Weights of a small transformer language model.
Size: width 192, 2 heads of 96, MLP 384 GeGLU, vocabulary 2048, 3.35M parameters.
Architecture: RMSNorm before each block, rotary positions, no biases in attention or MLP, tied embeddings.
Training: 244M tokens, 3721 steps.
Each number is 500 + 40 x the weight over its row's rms, rounded and kept within 0 to 999. Layers, rows and columns count from 0. Numbers have three digits each. The size before them is the row's rms in percent of the matrix's.

# layer 4 MLP up, 384x192, rms 0.16, rows 12-60, columns 96-191
101:456526493426569522509472543440356459505535514486466476471494462536565521502513547451487467494498504479511469482497565575489516463455493468536482495577509498503493534488461511441520485534459567552500452558524481468569470466455474449502509448454466417544538501486488519467464493422464504509
097:565406458522549505539501523590473536449542483475473468496401535531498564510542482563447499563485510488493522409481489567497502495450512431509508503503486460500421539558494499487495448448446528449450520497518478524493466527515550461583440481513479437522499536525438504495499476523476526536
110:498517452507511473503502448531480498493494560501529526472555503515580528526535545456494429544513556443478449452518523528505535512523560523508483515587509545484538685529477496498516573476518526424502571474533540527512470526540489518473573509559534486476507471530513531477477574520484513504
100:460553436475469521508520468434507532539445510528463401527613496505373536510442541508557512453522430543505453526568429485499486478517467413479501525506554487493497419488494505500443565481475556481532483543515540524557501524504522543456430510519553496522433448487527532505476474451528452559
100:464579475466474482567494487442474476455555431526548491514528491497492594418463506451450510543486508426441504531532507497554571539428466497520534409513480503498469530491522513514536539474508515451511545455455554513508560463526552547465513395542503448566518473481450441515473468524492554550
104:514524457445505537497543495506550545537487530540466530514479537473481392527469508526519531415450543443512453572526445507584523468513479597487500466509535469513501479498463480514496447479488486495541532472447520561504438475466513571500490439460498496426456527471510494481424559477558565514
094:442504640589513489482524458506486458511459471493509465473457438563479555509500487522497526507499453511511556437432377407444384470506463432529454481523498471491505522594468478473480484499564533519527486492518523500509510490481485446472461559509454530453530550516475595535485526497529509446
103:563532502473525512481491482477503495485498530517531551560420464493471464454585483544557465502456544448487476480512508466559537568514459478484491585486458640532440509514544538492553499549537466511563528484541467461468571513521490485499561548494483520509508482471496524542530475497529496536
099:433478523442423450507457481468448523494465469526516470544594506484500512527498489498502521597463487515458495485465480569487458449517512501473436463503497518530582488527561519489484555583529529540453517501481465522484511467614548467491517569517524484473489502478535428496442555470543493512
103:485457478492501411544419489487445479477532471422488528529537535499435511532510466518541430512516471478397475519493484507504448475485575506506472531551505492460553520448503475520419499542417491514535537494545459516542482498493518484510501521420442435400444487566515468548554594557572509577
102:443519517546480553463542624497487486525494540482466531461575459491460497558442519475400491559526527459466530503489545508438548444476507471583462564495491526449511542485441508512515525478462465445530562458464507489499507557504532454501572458487507502503493443511547493495477461487490460529
098:501531441513526536477533459477487479484518481512431473526573524468508468518517410479473450431567476514457575460532499539486515441478492464503506448443558519477562413477411469502521495473562533516473542481523556541483484482452511460450525506457430444567453466453539525537390552523541464451
102:500566463491422451456479502500533526469485510499547466509492472538484488563554594492619534506586457468517519484430445528524496399472496452500580531461504472483451452547502501477522502487512524472492472539487502479439525570532459569480443492492515454486483576491434496502523540476517509519
103:460526566518536495551578507534517470452404451536438500530478526482489531541560480502544470513567453440505545513470502511513457515486546545493505506564506519473487529463533516521552537437479587559580547482549492421534502493559435472498507525497502531513455493453504538478447526475460466431
101:551489520495531549502436526493532543435516427427486519420466523511543481448524514522488515547580471523515456512492546510529503497488473471469593491469574513491551444527572509529492565488488510561541578509489474568521545526490421430563482536464559502547433534499480465442505487538502549482
096:532537511525446486483512553516556553473496476517604444453560488552485537518470493447501497529564533527474494476483478466434520447509460472426569470508498461534526504478490486512536543538399506518536498496406463541507488539431551503480515526514505484490435483458486588480516503545477491444
106:491474480448512433491473500458514452554476511464478503529456546472497503574539400499497479485514511491482486559483481503434484490526539555511491541441512492444437552515513525544472574515521453516494483633536513471497412506485425448487437494501440581548570520564476517532468464545424450555
111:533553549498552439534497517437488542501506525488517505568473496453482394491526446486571516515535516477499550448440501480508470506516512559567455496512510419433503470552525469442403553519491491506550518457465499469490511453537505522546415540596500464495475497520529557543503468455528614491
097:483536537465502401420461568493636542582496493500496530474497569476551542562459526479455496556534544428518511507510535528504489547441483468479500586509496475467517487509471489486456515485507509525482475478494515486496502482524411555538587459474497541496527539530532473519555453574472491543
101:450492415497432492471516476490468472496477531469485512523463500517529415490515472495549507488487577561538466504507446510485466520465480414507549477568388492526502508573489475541560501541515461521477458556444513492436536555466477499563555464576479549538477454526538534509474494551518462526
098:496582546500520443483423467550525506433603518455450516535493615499479523521461495478533489464506469538491509505504494445499519526491534550543440516538494480450568522501515559542537539445528474554526476492472489468490467429576554531484495518432520560473539469524528564487471516455562566448
107:493529519470476431496517521527489388484483479563484447455552535518488431530456519552472546483484452505510512475500562534499488417538497477516521460514504468529540503369565519477438485505458483497515580520542485530533485517472456456437524499500520548407458523467491525539497498442449529519
101:491432522560434499490547482465478447619549521494472548430473551541477515479499459525521524527568520519498441497526450549518492496479520520499534527500479489512502421549502536467526515475515498444534483516461536471447455481490468398535581502517504464468481499519404470527518451484511526478
102:525541516478513523498475498398483476508517483525477517508503520446526463493527540514501469473456616423522512494517520559505486465513562483491466519543561478473432519495493511500488552474447488464516387505461481462429559534534518473538458516529538501466466519550456489557554540499529454480
099:486472520460449513466530500487544487612560452562491482470466542499415476471565496493476553501538513557472562566465490537517474507448546523454523466507448500412500463524486517433535446517483506472540475488462580501509527509473492533517517538559480546522400592490511499518470444531397498543
099:492500501524399581450439537521507512469517499539515443489494511516475498478450577537552454565476552487480487491561478437505543556494446468463460539533451463487497594531537463459565455530515480526525481473547505469507511515501481576520555444509469475504469562420506493478472523433509465508
097:440488468488447489496486590543458491503539480494456542438502542534459472457532497556464493492444400584583582507462450534444535481500439523451505509503532539547505518471513466465548465503460474537487489488439470513549497524413522531529440558461439498416520470487434507500515446526468532475
093:579535526523469463505514517531451511526528503583495466521496502499454476490476533562492500521522536532412514489491503586454453504464507406476485571454522505483473525485525399613535537502544481570469487522457476571527497425525491473554501477517532491509507513543525527500501555472515532565
102:461498614492480476518543465505528472532510488460518406503511519493516513490491550454504494496533478587494532544520519545487560506422418506426594596470565500499533521450549550476472475517494551490569509508481432451504423490458493474470527516500508469424503521594445447510518520472431517504
101:440495493526484440496483467496504583473555492557489431493489453514469425421507519506497510471539460461536487442466520536488537528534395465446494442476396497525446524480501441515476518514516513557478535518552491533475457506495435506477470490462565525491515533571478462471473482545462517455
101:536489521507531516515507516451483457516470456504487475498578500461533478433516530504560528463467487537536472522514524532443482544535504473534479497502557506494457487385516473471504499567421548536447518452446545548526533497519526502526469546439500557561463469470483515537491513491459492526
096:498464462538518485583510512458561470583462531396502534552483420528475557480572510500505526500441518469481471517482476531578504488517494446474537466564499541490475524507519518535521511547511480458506492511484439525512517487438497426493495498470451453513509595607488445494500526470619529470
099:493452513489527499570577477511552446505461528376579502522432518494423464510492510464548485469484483412516546485477507532446510489498490536517495344478460454469552453515459529459511443507461473539515487526509458489472524474470441524538520495518485535441479500454572556510482537551511506538
094:512489511466520553453458487474564505470510534505441492492603517541579414449463411491597502551504468449452446423462523510544454487492514458481503560477455517467553510478472493500495481526512512558471476404441565467500528532479529522436509578537498517441510493480489524476590515504529501486
098:520490544531494515496545407490551549502445485533406468510578512452492544528527463514465493533520487497498570547390483502503478470481514515462412470493463540458502473474443443443520556380463514535546546469475565505455462497448537469458508550487479583512511463470553487528469541453508453527
096:493516486518456482462497508478535560511480498463543523500491536471480501506518534494516465456459448541498457508515511452464501420467511486512437529496462558595467528492516512483546530497466494493420539444439490482515492483485509482496478492434528500514499509419510469496526489530430467532
092:449511492479489476461459575500457420562550464483511505510518490441537504515516440493463508519471506470402534555442526446472479467445428503507538520456511500508560485424490527466516526488554523513488485490516496456511555558505495519510400462610421476490517534512454441412457550512521544462
100:464471504510448534484500562512511422462505550473476492525430506476532545536503553515524490548491539471531445541482453485486470422529442540445558436555579505436490479461526450464504495492383527536559469512550476518491592503551470502520590519520519479543452457510508425503481466479472492582
104:493474496550509532551611524497506510498498476540550537547496523482529492528510474445490527535470542425511453479526574415495502530495486529515460539549487502490532446538499432517499533519457576441465534470463545576524486634549448528534483494487535479479406523480464485490564425463520524424
104:458454461498455535500493467535603486487557470592402507557478442472491506532472468525421475492504438470467443522545447556534497423463519499449502519531488576494489529493537503502461554512546551515467533537592530457544485484483501476472581415488539505508567505447521503491549529495492486515
106:457423452511517624498555515517462448464482459418472492528468412481441519519491521473556465491394479445501441523518485421526518498550446435492449493515448444501538519510431512403512559437461529553433522466504480520526505516461480511538511474500499544551518503452471467492518531462431540536
109:536550559481504526514471501481491450501475496445511418545496523450561482500588560514502522580512462528499534533537531500454470515496490439495516508463488469514508460529461402480495515484522517431455472494480497491486533513495438470453563455506465546471603519556493503513532579434564469464
101:473464500486545472495451502478431504413558542547521452468488430532491480484500427498533530435527471415475428536481463511450497547537503503544484483508458436519542492560525558491533473534510492521489431469472444526426480518483537449509528554421445511471468508395460486535461554454521449441
095:527490501523440495495476455478393393588428512499533527432531478520551497545509590514501526530463442521474468518466464516504471517469497486511455547392469505545499479508516493502510432506592377516480449568586453453473521543510567522496563585467513450461517542489440448522493458504522442610
097:449512500528502564467496600518505483450465503532470542556407503427469520453496497563429583505534480506545569442473466524519479501456464551461524544439514516453477536533561492461491438475522520595484485464513558527512588481520471514508428508498495538498605521462539503477518510467439520494
104:465504522440519505634540521544471500525492485476490551455520464508475494503493494490495513485495451485496439554543484516467520549547522483497523510509495503552505376451414519472471417457497531448469502418494513524509514534509468472475430514567446484505513515502430426508550552522436541500
098:546479497486483411495493417515539495448525569545499546451443505491500486446510488468447478451503474522496466483519515503457471478539531492496442452562519446554463524516445472469500473464462548546544448500537560480430521556496552518467529481583444481511498483485575500416517473521486516471
104:567464567496556478466501519515472465482590439560477536549439479483472549498447510441537572463454469462491502475572543513557517506539465496505491494477542489557517488473496599501481454503450510517493510517534554512529558520437521502527512453534541503433480576418494465493663502449443476557
109:520527503535487552457483479500482474510513421510576500493571468439475543482483500505493549499504497535536440478546523551457514496510514457454513545534482513525455556458451439443456513490531498471481561461573539503499481509493447539545485468511482567496567490405481446474510464583488547516
# layer 4 MLP down (transposed), 384x192, rms 0.146, rows 12-59, columns 96-191
102:479530447530527494476520474473473484515512507503511500635533489510520512606588512546442460529549464557542483480512509492522459506533602467509515553525465437510500508437503443550475480548428499441462520517515545435501475448541534468514492538508430475490528538539487513469532407529544464473
102:481429577483443557517461493579537490433478505546500483437487568542546519511553486479580526561530472532541462535493529477439512539456517381492526439494435474524532459519490530431475491520491544495511506504491514534558482499449553555490482496547564469537540457523422500565491443570503496436
110:543490519463508486535512475505490532512552490526478526511530497525473501519553513470496511487489525511480442484535521532473489463427489516472497571418468457508484528439469487581502511561513496471539517433453565493520466533475499448465554481476461507526452516543553489533481453542492564406
098:509553549464446531560482501523560507597489494425500527463575563487481512515512446463570506488440458515523442531477563512492567524565505569584487511444554524470501492535467504530504494524497503476535539490480380508502547492483552509410559456547549468500437517464525484511491438477428517514
101:505539482543520502569400459499476503486476450516506550402540534487524524483444437571509554550478522487526432469483509492522507519423458435529430488537458470420475497509505469429471464438418538520446552515516497474522492552457472554502511433521491530497440482560493500461541543502520471548
107:450459500495486461502454495465522472447545537577431423546527527486532536457498425510447455521454525512496518482438443426491539564497469502468481457499496526429491566588480437567439542477468541547552453471517452493468517432526470410422563495459469506566526533537461521561532527548502511454
094:566498528492485494496524477471529513610539501510461552526574575459515455506538516522486569485514503417537476515507531505499573514440436506460500498444472595552570467408545520443499450546435505480535530593487551484468426454561473483535466538461463497462442462493516491523506534453522480477
103:563538567508528486512450518424539505452442551490541529523500528446482447511497456509517532492550467502488529488445534525584546529468424512533468550447444578547523531472570420443461540468528514437452508521473493480415456499494579497463562507501469503461539469444448499533493536493532500489
103:485433470476470476485496472465522451532452456537526479493512443495558464534530553520489510487584512549475514517458502482513556517459458493442541511492559517499463568495449473471510470511473564506548484494516501492483488504497404518479460449434450555463572501494523474437427451452514490527
103:516502506484503484416506512458466549594486490497502511525431478500547541517460504458468528428444491479497581499546421521468551430413469494481502530507488540493559488433524485421533527558515582514511441454450470532524487508528590533467421509523467493473525565534543498504563531499518475424
099:464497433489447603436446474504478566504402527477503433549578417473450594550463441433499446540517541489555512509519490540502563487494483461462500495499508469544524599483544482531470514473503543513548515477530491516472470530463558519502557469449445530491472559500508509509531520453471558520
102:562445590603451485494444438565514457548477489486494510529486536554568461461450558424506482509491543488548500463457508535470435514500473426523591451510498551518488527490517442539504450458539589452455522422428480533542444465553509509529460462516461452489516461482495507473506552551477476448
105:508502525605500448553480573452519527436528441491474442592491511513531497448500486575490487507515424505519561537499588501553555540509538482459520507485484505470520463531425566424467489548458510488487483523496527505517565465555499488529568457530583500520507517510513499486475530509597476426
099:518469466464451423500515448626459515497485535547458562484512490565455470499516469518511509493485506437471415512419476475492492556545488514557576586531471491546521487545505510489487523500436566538525532527545428529498474509474513492486497469483546489398453466471517539460459515545511563499
098:530562523442504491421508504541499495501478467606497466572548480549488453556470479505534505510544542528445523466456524531546477467489479470524572543500487482554461468478490535575490499569499529501442522562520507450501527478591566468431488494590430486478490494569424468491557492498490563483
097:447551549429510476476550534555459455528465486483509489497533549496451513449459482508521494452414539405592473472416574438546541529489489536465478514560487587468543528505477510471476457459464521544498492486522506543538443501503531548555449453585504519470519483435444477489524479430488520479
104:431475490584437524529479542506412423420507539495482490476493485485521518524470527552512478537489477383488452483467437496517506452481559468585492518505593509546476550419468460456472499515430546519493536451523511419482453521474428467508462535487461471540493450527518559486463492540524537470
105:509509504421433542605514533509466505521519498487495455495527446531447519555521510453496512517514539553541517522558494534507493520437534564546468511493491463425505543483485502496481477434485513492566496436447504506460503488483456462569548448565456443507514518520523526501553495446494579472
111:496542502515485459525471502508481478458528523517458519487510586468500497576549477509470457535493531543434468509515583494580463458491555504526483509422563523471515539541492493458517569475516503520481494476554413538554489498542509477498502548468522491529498462462519473452448543469506420481
097:481509553528419463475528495511521488504489479514480529475442497495489504424540412577497548551501585484539554512524472498496528471522572486523458420517512508524493452520467463429436480546546459506488488511502502516470506460517484586474528462489502474524457455467557545512524517508404527494
098:445470509507464538494551522469492544520517488527495543542526488517411485520478555429501514532504503498432471520536452508525459506490504514478468436533563527454478442442386458524511420476529477526599422538458563439544518479475487495517539501494469444457549467447478522521504491490532614506
102:509542548487552470561473528478522531470453513452613523485607562432491465488482539413465502465446466490486472513500531514500552507504459567544520476548479459590518458535599565480454445501527546518456585490501528520489469544521538446499532485507457469532468420457582516473525475501461483455
102:488531460459439570455497495424492557411570514519440487469445504455461460536599470467493574500480514489488548537561492449523500508509576454551474510534444463502519591439514513517514588467480565597520515529493547501495463461463509492482482506484469538504457545526496534525509439491477498516
106:529521499544420534421546499502504485501482489432456595531531472481528511454549489535468400541447523459550496480503509531488481491522425488429527506524558553529467512472505517487429549486515464522501485516470504461504463480484505488590497509482554474457500576502549477538478555498518513528
099:500468540464454462508492526590520475428512520454588448476510463546519499525532492458482465530521496541458424499520490464520507481472477543594554553487583496564528486383468522495473496488507534451512633464510506531488479517534542440475459478480489531477491534434467420509505538528523487421
096:482503535504529484504481450425508471572538548451468488531517519504513474488539484497483509596528462458557535583509442435528449495564514524521528421540517557504522498566480492485481496431493431587444509479472430552529504487483492500532486524538534502575496518424467443457556545538481557564
100:496432419475505448459481554491451496485515539510461476522484460474515495459505502516551485506504513477480544462550539561568524504505514475518515478465469462546420483522575553522548483541485463486496489504496398438545540494517408474553505546541433478527493529582495513481512476453508595494
094:462494454531433553476498559429487527453431598538507480508537535465472538473386451554488497509446520473525456449507483439490532422458525519536471416485565477491497460501470504454422514482564531519495571486537541491552456508429490531481491534561442548499504502479498460528452494455504523555
100:505402401449474492531511459497492519581492505536450430514466560529519496554513510492506468442539533536541451488567480503534528521478469565530477488498573541474426537534525521525472516507490471493422506462567570507510578464522521516462487477532462510560482566537494497426454529518461527533
099:511464500513519469448560471464545470472526526428548542494465444542512470529473432491531517538567503398570474543489475495489524457510434493491439500549523546534489531462451487511483573526581477524473397500487397528509499422502560525503481494507470492541510470522467484526424512470523523563
103:524501454559465429452450503471444492520493460471497510486492553530559488495456474494486508492504466493467434580482466543510503484509513462511520497524436589449593510519542548487503420545528471494436508492531583461511580439471437468570489526473449503553501460495508517599518544506520383459
094:489499588455468548539484453487461509474462503440546527523541544494501537496527532506575507564532491504542565547476485545512480508478458494433498530457484558509570536483508493496523518503509560449406472480548496478478469496471583550486523542539528542503513462467552521491519481504491523442
104:520497572498505564406484512459587469459461510500559445518557455472422489522495530465442533420468527457511566501505471492524488455534450529556459451445436498459497548416496537471566551537503503571498453510518504454553493564481437488481433528510470547562522512550561460441519487560501497467
106:482411527453526566460516522461440470490471478511528534492540437547472552450502483576505486462498471503509511479512484454475512504501462498601494595541544494562434497439497545572529516490555507491561446510520528509448510522493488483514391537519544440500499473430546435504454511555477516538
101:518495516472466562379476517525512452446541477452491503549390432496468464451497486465457520464491481446502509584496560503533472477408428530503489527456518416465476503460483539568544496475494490550558519543485454505488496485490453464467449534507540478437517495479489416512519419499527449554
092:562423457398471524507516466491530473486477489508511516555530543566507541558525478520606508543488542451466526512397541496502486608512533534417532450434492429529480510500448459529454482554529492518498492490476441501460443478508502456543511484462439501485466458503440475539535519532516492496
098:587460489489452552523474442454467496546389491508542523504520446536417527448539509537527510531502518549534486485472495543513459491516527508471537493511499515515512527554477484497421485515497452479481515497470485503443475477549596420538574525523516506500491547504537498482515485479462469622
107:530496539556487468584476508572487488502514399497511511518541494504551522506495541495526530455483504499477538529434481471500492486448562527461503495486499525536461506442487502504529526476431528502431486456427480448539471490450530559467512477494513445546483477450544481466497576464579519438
106:477529552449494435517525505491446458513490504500523548500463566522450479498486479450498523507490487526499483495515549549504466400501534427529439423419571546531508519460493489507478559506533501462572458505472471491515508501452514515466532497523575520443482521489489388559526533467539519521
107:521488499547534438476516419466530507462509456466467527580492544482472462525458523497522450500554478499549523471539404528521459478536528525542499525468549466476494483518572460464468579538524445487505527551494440564531518523452530447522529538570543452529551476479506430484502516447439443489
101:515500454472502477505576499537514514437447514541518543459510446510598488468479550523527547531554480489515509473543502519523447484486544455502470511578500463516491456590559426558517453512493573511549511460558546544554513511446490519614473421475486529509547445428506468487540496522479470561
115:439497487560480463546485514456556487434539475523531474489544432515516477504469468473520445482521458566514511546541400549507458511474478472526471526507513540457472498487466466491513445520545456496497539477527461484501465555467465505464469512564523457577567487523556541471466525507560494507
099:453530488460457474474519435512480459536529533524496455365472509479498512450550511452454466468494511591506486489570494570492491524458533484485464501531575549455497518449481496506511517411568462529514557492494560506455451520469453548499471506566465545471461565425481474444545532506482523574
087:496484499497462513554527486537553496533503517514532505441469544494527494569514461520411535558516487531554492531448502517504534519485571454562567454460515607479512487509555476538507459551452457540491441547468554461519511526514456544505527491479494507491542476597473565478590502495429571490
095:510600466591520481439455489463519502462492521508431450552489530507513470458508463469478494460533494489507562582508483453484598481437468557490526560487490469526466530546548448543516494463539483524512497533538465494494449404467463503438491565497543533443535552472528521508518531500477507542
104:515470494445493567529507480565471508465526488524460557503601456541544545455500517486469518481529594498513482476560514465469520560526465447512477507503519511529532464495549446457544505461542513506478454569552507493471460514452545541554477490531475539546512483514531552479408426473520395567
096:467524578484470421547544455435518515481463456478539547487526563522545518490446423518458498513550486488505556527533497583462565531488557515529496495484556499504492480555492507585502456541515535537479514528577484487473517474545541500543496476510512539509521465451560476459547391511538550511
103:486429513546490433507403496463462417450543585524430509514485497517487444537485510498555453514529552535500520479455548485491466502480501587428575455439512559554439499441454468465422442507519503501506511482392480544470543469529494471568468474511535513540514487571542472508459457503564505450
# layer 4 MLP gate, 384x192, rms 0.162, rows 13-60, columns 96-191
096:514515480516555563456467452481465456474483417483490527546455424438520463546457463462476536478522476447551546509489429526455526500524525542471532475472459523437546491484492504515464508460501481488467506516451522538432507547514479531535563498441446525439520474469510561515414582526540462528
101:483433512530517537452444459495517450558486506514422482469480504530524455533516505461418500568507522516506535534485487443552564415488572559516464462556529454482507523524558433545553558563457481533538503484539536436515523478517486537482605540465576457543520537449447491508564455499509477528
100:437511480517487505464465504520500502480494582479484573498554471424427460522488491484511483524501495520473503413585458530417459415475446498434573554485515577522542535492489478518502455482476455542504454414552472490473455518538547508523436519477434398503533444532503541517513499548456429480
097:510491447428469454500458485494461496504568580491457506501427477502505493506445470503491419530487432478456422500503462535506435448427550464479555498495513521568493501417470527529483508377505523513516469473457534499530415496467484589500538412450504485526501542483526568506489430494530521486
102:508534461488428565492527434538531550458469437440565557461459435437498441516450546454502556492486477470502490537499459565532519444514564465531454520458523523515514429427548503486527442545537454508415534459546528493467405551442555582536484557517533450423506486497469524501486554463555518513
094:477497450573515497551496503447527462397530533462485456524443442446503434501489534524563440478556456502467474470532449545450519510490539581504508546565520403504464476500491441516529443515545519523438517495560414529566546435525486517523532572514546517495502497516533494434522477496488592510
107:483521485535576495559516510509436454503441487476478487489556414467553496458481490509451528471515478479532480476486487433517507484542462509530463468459463527514456496548524474532534497525503491539499491511553473480469536476533535472447515497494476412488481490453452525527481477480586493432
099:497494490484515469516500482549445527579494527485490565501473469554455522560478470502483521522492488420533497516459487507539536476462568464541473543512452494547490470575493549444565468540424471479501526511514551475476511496382563486557563493487551429555495481547496506526527505548541527467
099:527486488491487474588496464558480465444526408496458594465501523515491442493489469424520477534521464574487528534539498496482468497507556451505520521510442424523517468507498446518472491581577474468513534480490455520537505523450535489490449486561431479458433550495509503523508545437566545502
102:456467451465539549535489506493525457486500457478516492493506521429504526518545577543553493543446516448504506511478559533524485427486545480530552556502453532526483496480480492480528497513523481463598568447430531548493533545542472484503521451407492559490571520413494405441471531507516488556
108:487424545504497570597477489504544454519466388493434480474548549467514503501594565516470498451531528487469488511500443547516477471531541504487591451485557558518478546460504497455421530496515513529507511458519513474489507494490517513478570545475514372598490461391489515517536479510539489434
104:503465517529552494485489515446495588479538578528548538536540473466444505488495496466416522413536523584539511557473510490485540571499475522457494534475522480524482504632488464552504474529590542500491454501529510513506467488572506490495534496496542430532518515508535437478486483465510496488
101:485463462467417429547463487523479485491548445547476554390468550573473511404509501538518529425487503534487474528522455410484426483456447536485535460568467474582495508506501517485480540446462510560514443540500518538478411523475509511486445515503519417494504430460482489532434501491532487551
100:441455458556480497516484473487545442535577484443458582478455463489535549519501517473573421554565509474477483411467464565514521479392509420511587481434495531505509555482499485534542494412481499526539503487487472492493469488445607505492521557543490526488532521524438467525478494556489505502
100:563486482579493477507510493534477510466518489485518465436535538494502522447526502484521459426513463501527515465577518399484444525449436544565523527517437446535513527509510463484492537488492486449542510461431472524520486470486557515516534477583489549467482528505403515472513488506479453453
106:488512490479511536427464521482501471514485434538491452486518464459514537433442427571526519409539508566490473470527446515491453495492448508505492491469552434537506463484447476513555469525486524468497506468445514581531496545396577419537487449463524463454492441523473501482510509471452439507
110:441471459456478481510542499485471522515498554435500526533526435543558468562497473473468485410467502520508525564516494447495534521521486553532479493464573523489539489489526521493536541482482459499489472479538452487414477443535496535476446526494457491534502540447591452486558498496505545482
099:544489486495623451459531492455477597462437524464394487548520492452455450451492533488509517467501525480517472511497488567562434466482546480410522443502487505467467495505529478506528486492555492450483479455501433494424456454570496460501483483513467430521489549451508439475496442488437489483
105:468509433483442453479500516473487488476574486531510492507578483471563526423470470496519504538504495478464437484530476561486454493493520526457494474508441483547535556527508510438482534516460491520408441445504545504561524503461491503455545455473530556519491485476517507510431463553431514448
106:505479469454486515503588548562515489474532460519494469436490480536494466491517506481451462433465528372543548535552463539540508444488441566508458551546492481580494511522441542450485493548415498457531522461527566526403461482545496456498544478520482461483501494498591473493510476489474523521
106:494526488518483445541470562535434481506512586461523489470495464586517484428515506594558423492481519475524481606481492431505521560502476492462431485423473532536494511483490524479496432469448450466496516438503486450448544411481449481451566508474556436483524454538570474480475460454548515537
099:467470455507556494485427427441437443482507497507469512469498492520446522439565549514518486412471464496518402528484478446467405460495500528547485460509450485517530533511480557464559532513509521581469471521485486526512607486508535454490536584580500560480545487521494437467446481458488490525
102:525506520466482509490552436555590482489545441471471510463459494450548447516478514481469551505399438414481532554499524511509493457511530510515527534585502482562500542558481457558459548520590464453501495444498503506457545495471433601511504491475554485467526519478500506590414502476524484551
100:455519510433530500576519550515540525475519510511538494477435504528539551504445499444382483390530484531481496552516501448461475572546494525509452514434489529508477479530521462510503493494511553481545541543541481568585545468462474431465463504575515546482570519494492479513462518567503551451
102:432531526520467514443468502502563466471539627477554435438454477571538545504545522458445451590562478527490518492504470532505492529462485411388464453475475537561557522498549503464483423484520497567521444482532417503479490558470532539503553513537475506415489563419433542515528489578465450516
097:513462547478519524474515473497408414535504620483471485434552483446549535462468525522495498486580505502481524477528503462478540526520528515478530504509443558500556490493482483475468452534543510536505519603531498498426532434519485496425478469521554466500410488506485484516457488470580480534
093:521546519434494527530523465416472493528503520539512491510542484495522526538496506521487487556551556506527516460477490481484531508492453457476512497519560402527463465509486518496510510547499490485484513446464510539507485543504504470566538491504424476636420559469473495509498508460464495505
103:527501429480473428523464470458565435508433563514495528545436512536542503506478494538530472473469484477492549473557450484517541497480530494513455575447517521559490475464487483428464483529534453500468498473422437518414503530523444576508510547559501531470588508483492520567457444485495501540
099:504486479488534571576464549495463455496535521506507425465539497572517546512459453460536496535488478482438438507484544517554525541502523498461532500522535476461558549583452599484500507489556571504515539541438411494529468536516477464452443487573493500546439461506466485428444434446531503466
104:451545505454511563488477543509509495440503474473488464530455488538514551515572492526498464517511499509513531438457462499428542552532479471489477501456531424491505572496531476440424537514494471488537514568458514477545536582514492508475550426509538437458540544484540559484521586485542535508
095:457500544530476535510470518429542458533461538469601508550456524569524437502485530541469493512501554454477480357510464471523550494538482531492536405586509509520542477520532522532543504514410444482581504501499468535456491485480514425467488488520438486497511502507518433503499474510552532529
099:460498479534485510576477467496572462506489508530428533521423451485498563443524485578453549476483489515517486541517486541503459536517440458509501517448617541449545553517531437528421510458557479491486502457548490518481481499456460458450468463487551426428548476514480456486518495513533544543
108:534521457511451522491533467533541482480515508418556432509502452488550479495508512380483526560465575472509527529505529487511516474566536510541541417555493476423434475509460495510475505481428475482503475512429594499605498484569545498414509516518506506486572470527443490584504520496488507495
096:476481551389501571478521457504486498447527440501535514491507416542498477501528477482572464461421465434505436491513466421556499496558482455468520556504477396559558489563535428410493471484465504570512533477525515503511440495469489564558463497525436484542534469552494506511423556497518499469
094:464484506475541459516460441528484427546464521495487478473503433594559507512524501546530529454433557508502495456418503528516531482468465461499512594496483489519490505521484573495496508486502513494451481508481496494507528444423487461560505504547522465596604476500524501573537473568542513480
092:514518535558428529505457473586514517538466495398491495493519469447551523519504558514534464464552504459566523507444500494514555485463525492476515504478571508482557479535570401432400474495522418530529503568535495542458522525489550486494521517506564451463524563486457437543497443498465468471
100:567459504465503545528527480521536500453606550558489500508508493566531519457480451442540473488512527501491517460512415487505532484472480522494515496536474426564495536551403447513529487462552484492575515430503543623440473467504449506480407466502503505472458548499485548454491454524493424569
100:541458469530472539509460533577481497510498500427383522481541510486523436503499521466557427512513481425576545534575552458557479480504463496515467531506499477574547501437455479565490471481496537549538509502474436520556462530489529493476481532516509424455513541470513486406564460499533491515
113:419515487515496595465467510518491475522517558536497465504535439579523460502520549482497488483510604427436487500453526528439413429519501539488484517455437446457592541500480495515512512500504520524497479512503571564484524465527509487500522533477519527524512470493574457497530406479543438549
103:517514449476451493522570528583482508524498547459461514435487510519503471511476565554494471474509552443536452493557493427441511474415512542510471500468496531615523449503567458535546497508441530528473501442461582508486508482556514486492545532496525442432622485459455434521482491488485451444
109:503484528537504414581541505493537461466575576504501502529486458510463498416537531468559461450494579440480514474519427533540518609477515486460463451521543499487466507514505548456494497499506542550474517520460520466421485492555458559497484488491546419497492519496465571522498501546461560488
107:545533574559581520448495482440483452477517532552518460528458514474467528393489538468517526502483507473472487462450504409477419533499589514497485470510518566471481498455544516458523414556474494532546488442474481484470485471538560487512524457508523479503508518438448493525507488559487535542
105:544522520410492486539472549475441478506429517487502494587460498531541525563514466491509524551527467475539456458534421471548560426461538531485529443476509441506501541473519542445480457536465487446526428461505516472532534531545488469524522451540498467467474526574462560552493467519480522500
099:476503511495421512553502492519547427550484437524477497494551516590601447553520453499546502533564528536437486452516503515579550508558477410525541483478523517501523508528434491521553494482574475561502489502411491513520525471473381516520543468515500549528521526487468427468503471513521499480
104:470518450525511496594464492554467480451570419440522443523454479544546492422624455513527532507557502438500475531542530476451535451481556463524538466504452493459448512473478500511445521496493456478486491492516521495530581497542482496485531453490468496534520519509458474532543541464501431534
102:490439459417516533463501511493482484547554484560468442499473465509512499503509533481505519588542432547439435546475523513526493421541521474522520420583486456566505511472433563431582481506542516596528463480495487498447538572536466495509503483578540502524509548500536510519535519466528462495
105:451512485540462531539446502455475530505527518477478526580511511440567488526563468486550500485430451471484518485427521574541489523495463425495432433529536499595522551480438478527500469471561422493503496468494541495495555434467463461457484427486499470518484476522501493526499447496490553503
104:514462472535579522468529474502529490498429554430422515513518496515515519469475564505552488472460511511480458592511474486505542447494492463472459514474436464511475537481436518545549503464473556458511496494567443501459494453497564478523482583510474444547421462510512515505517508522516490530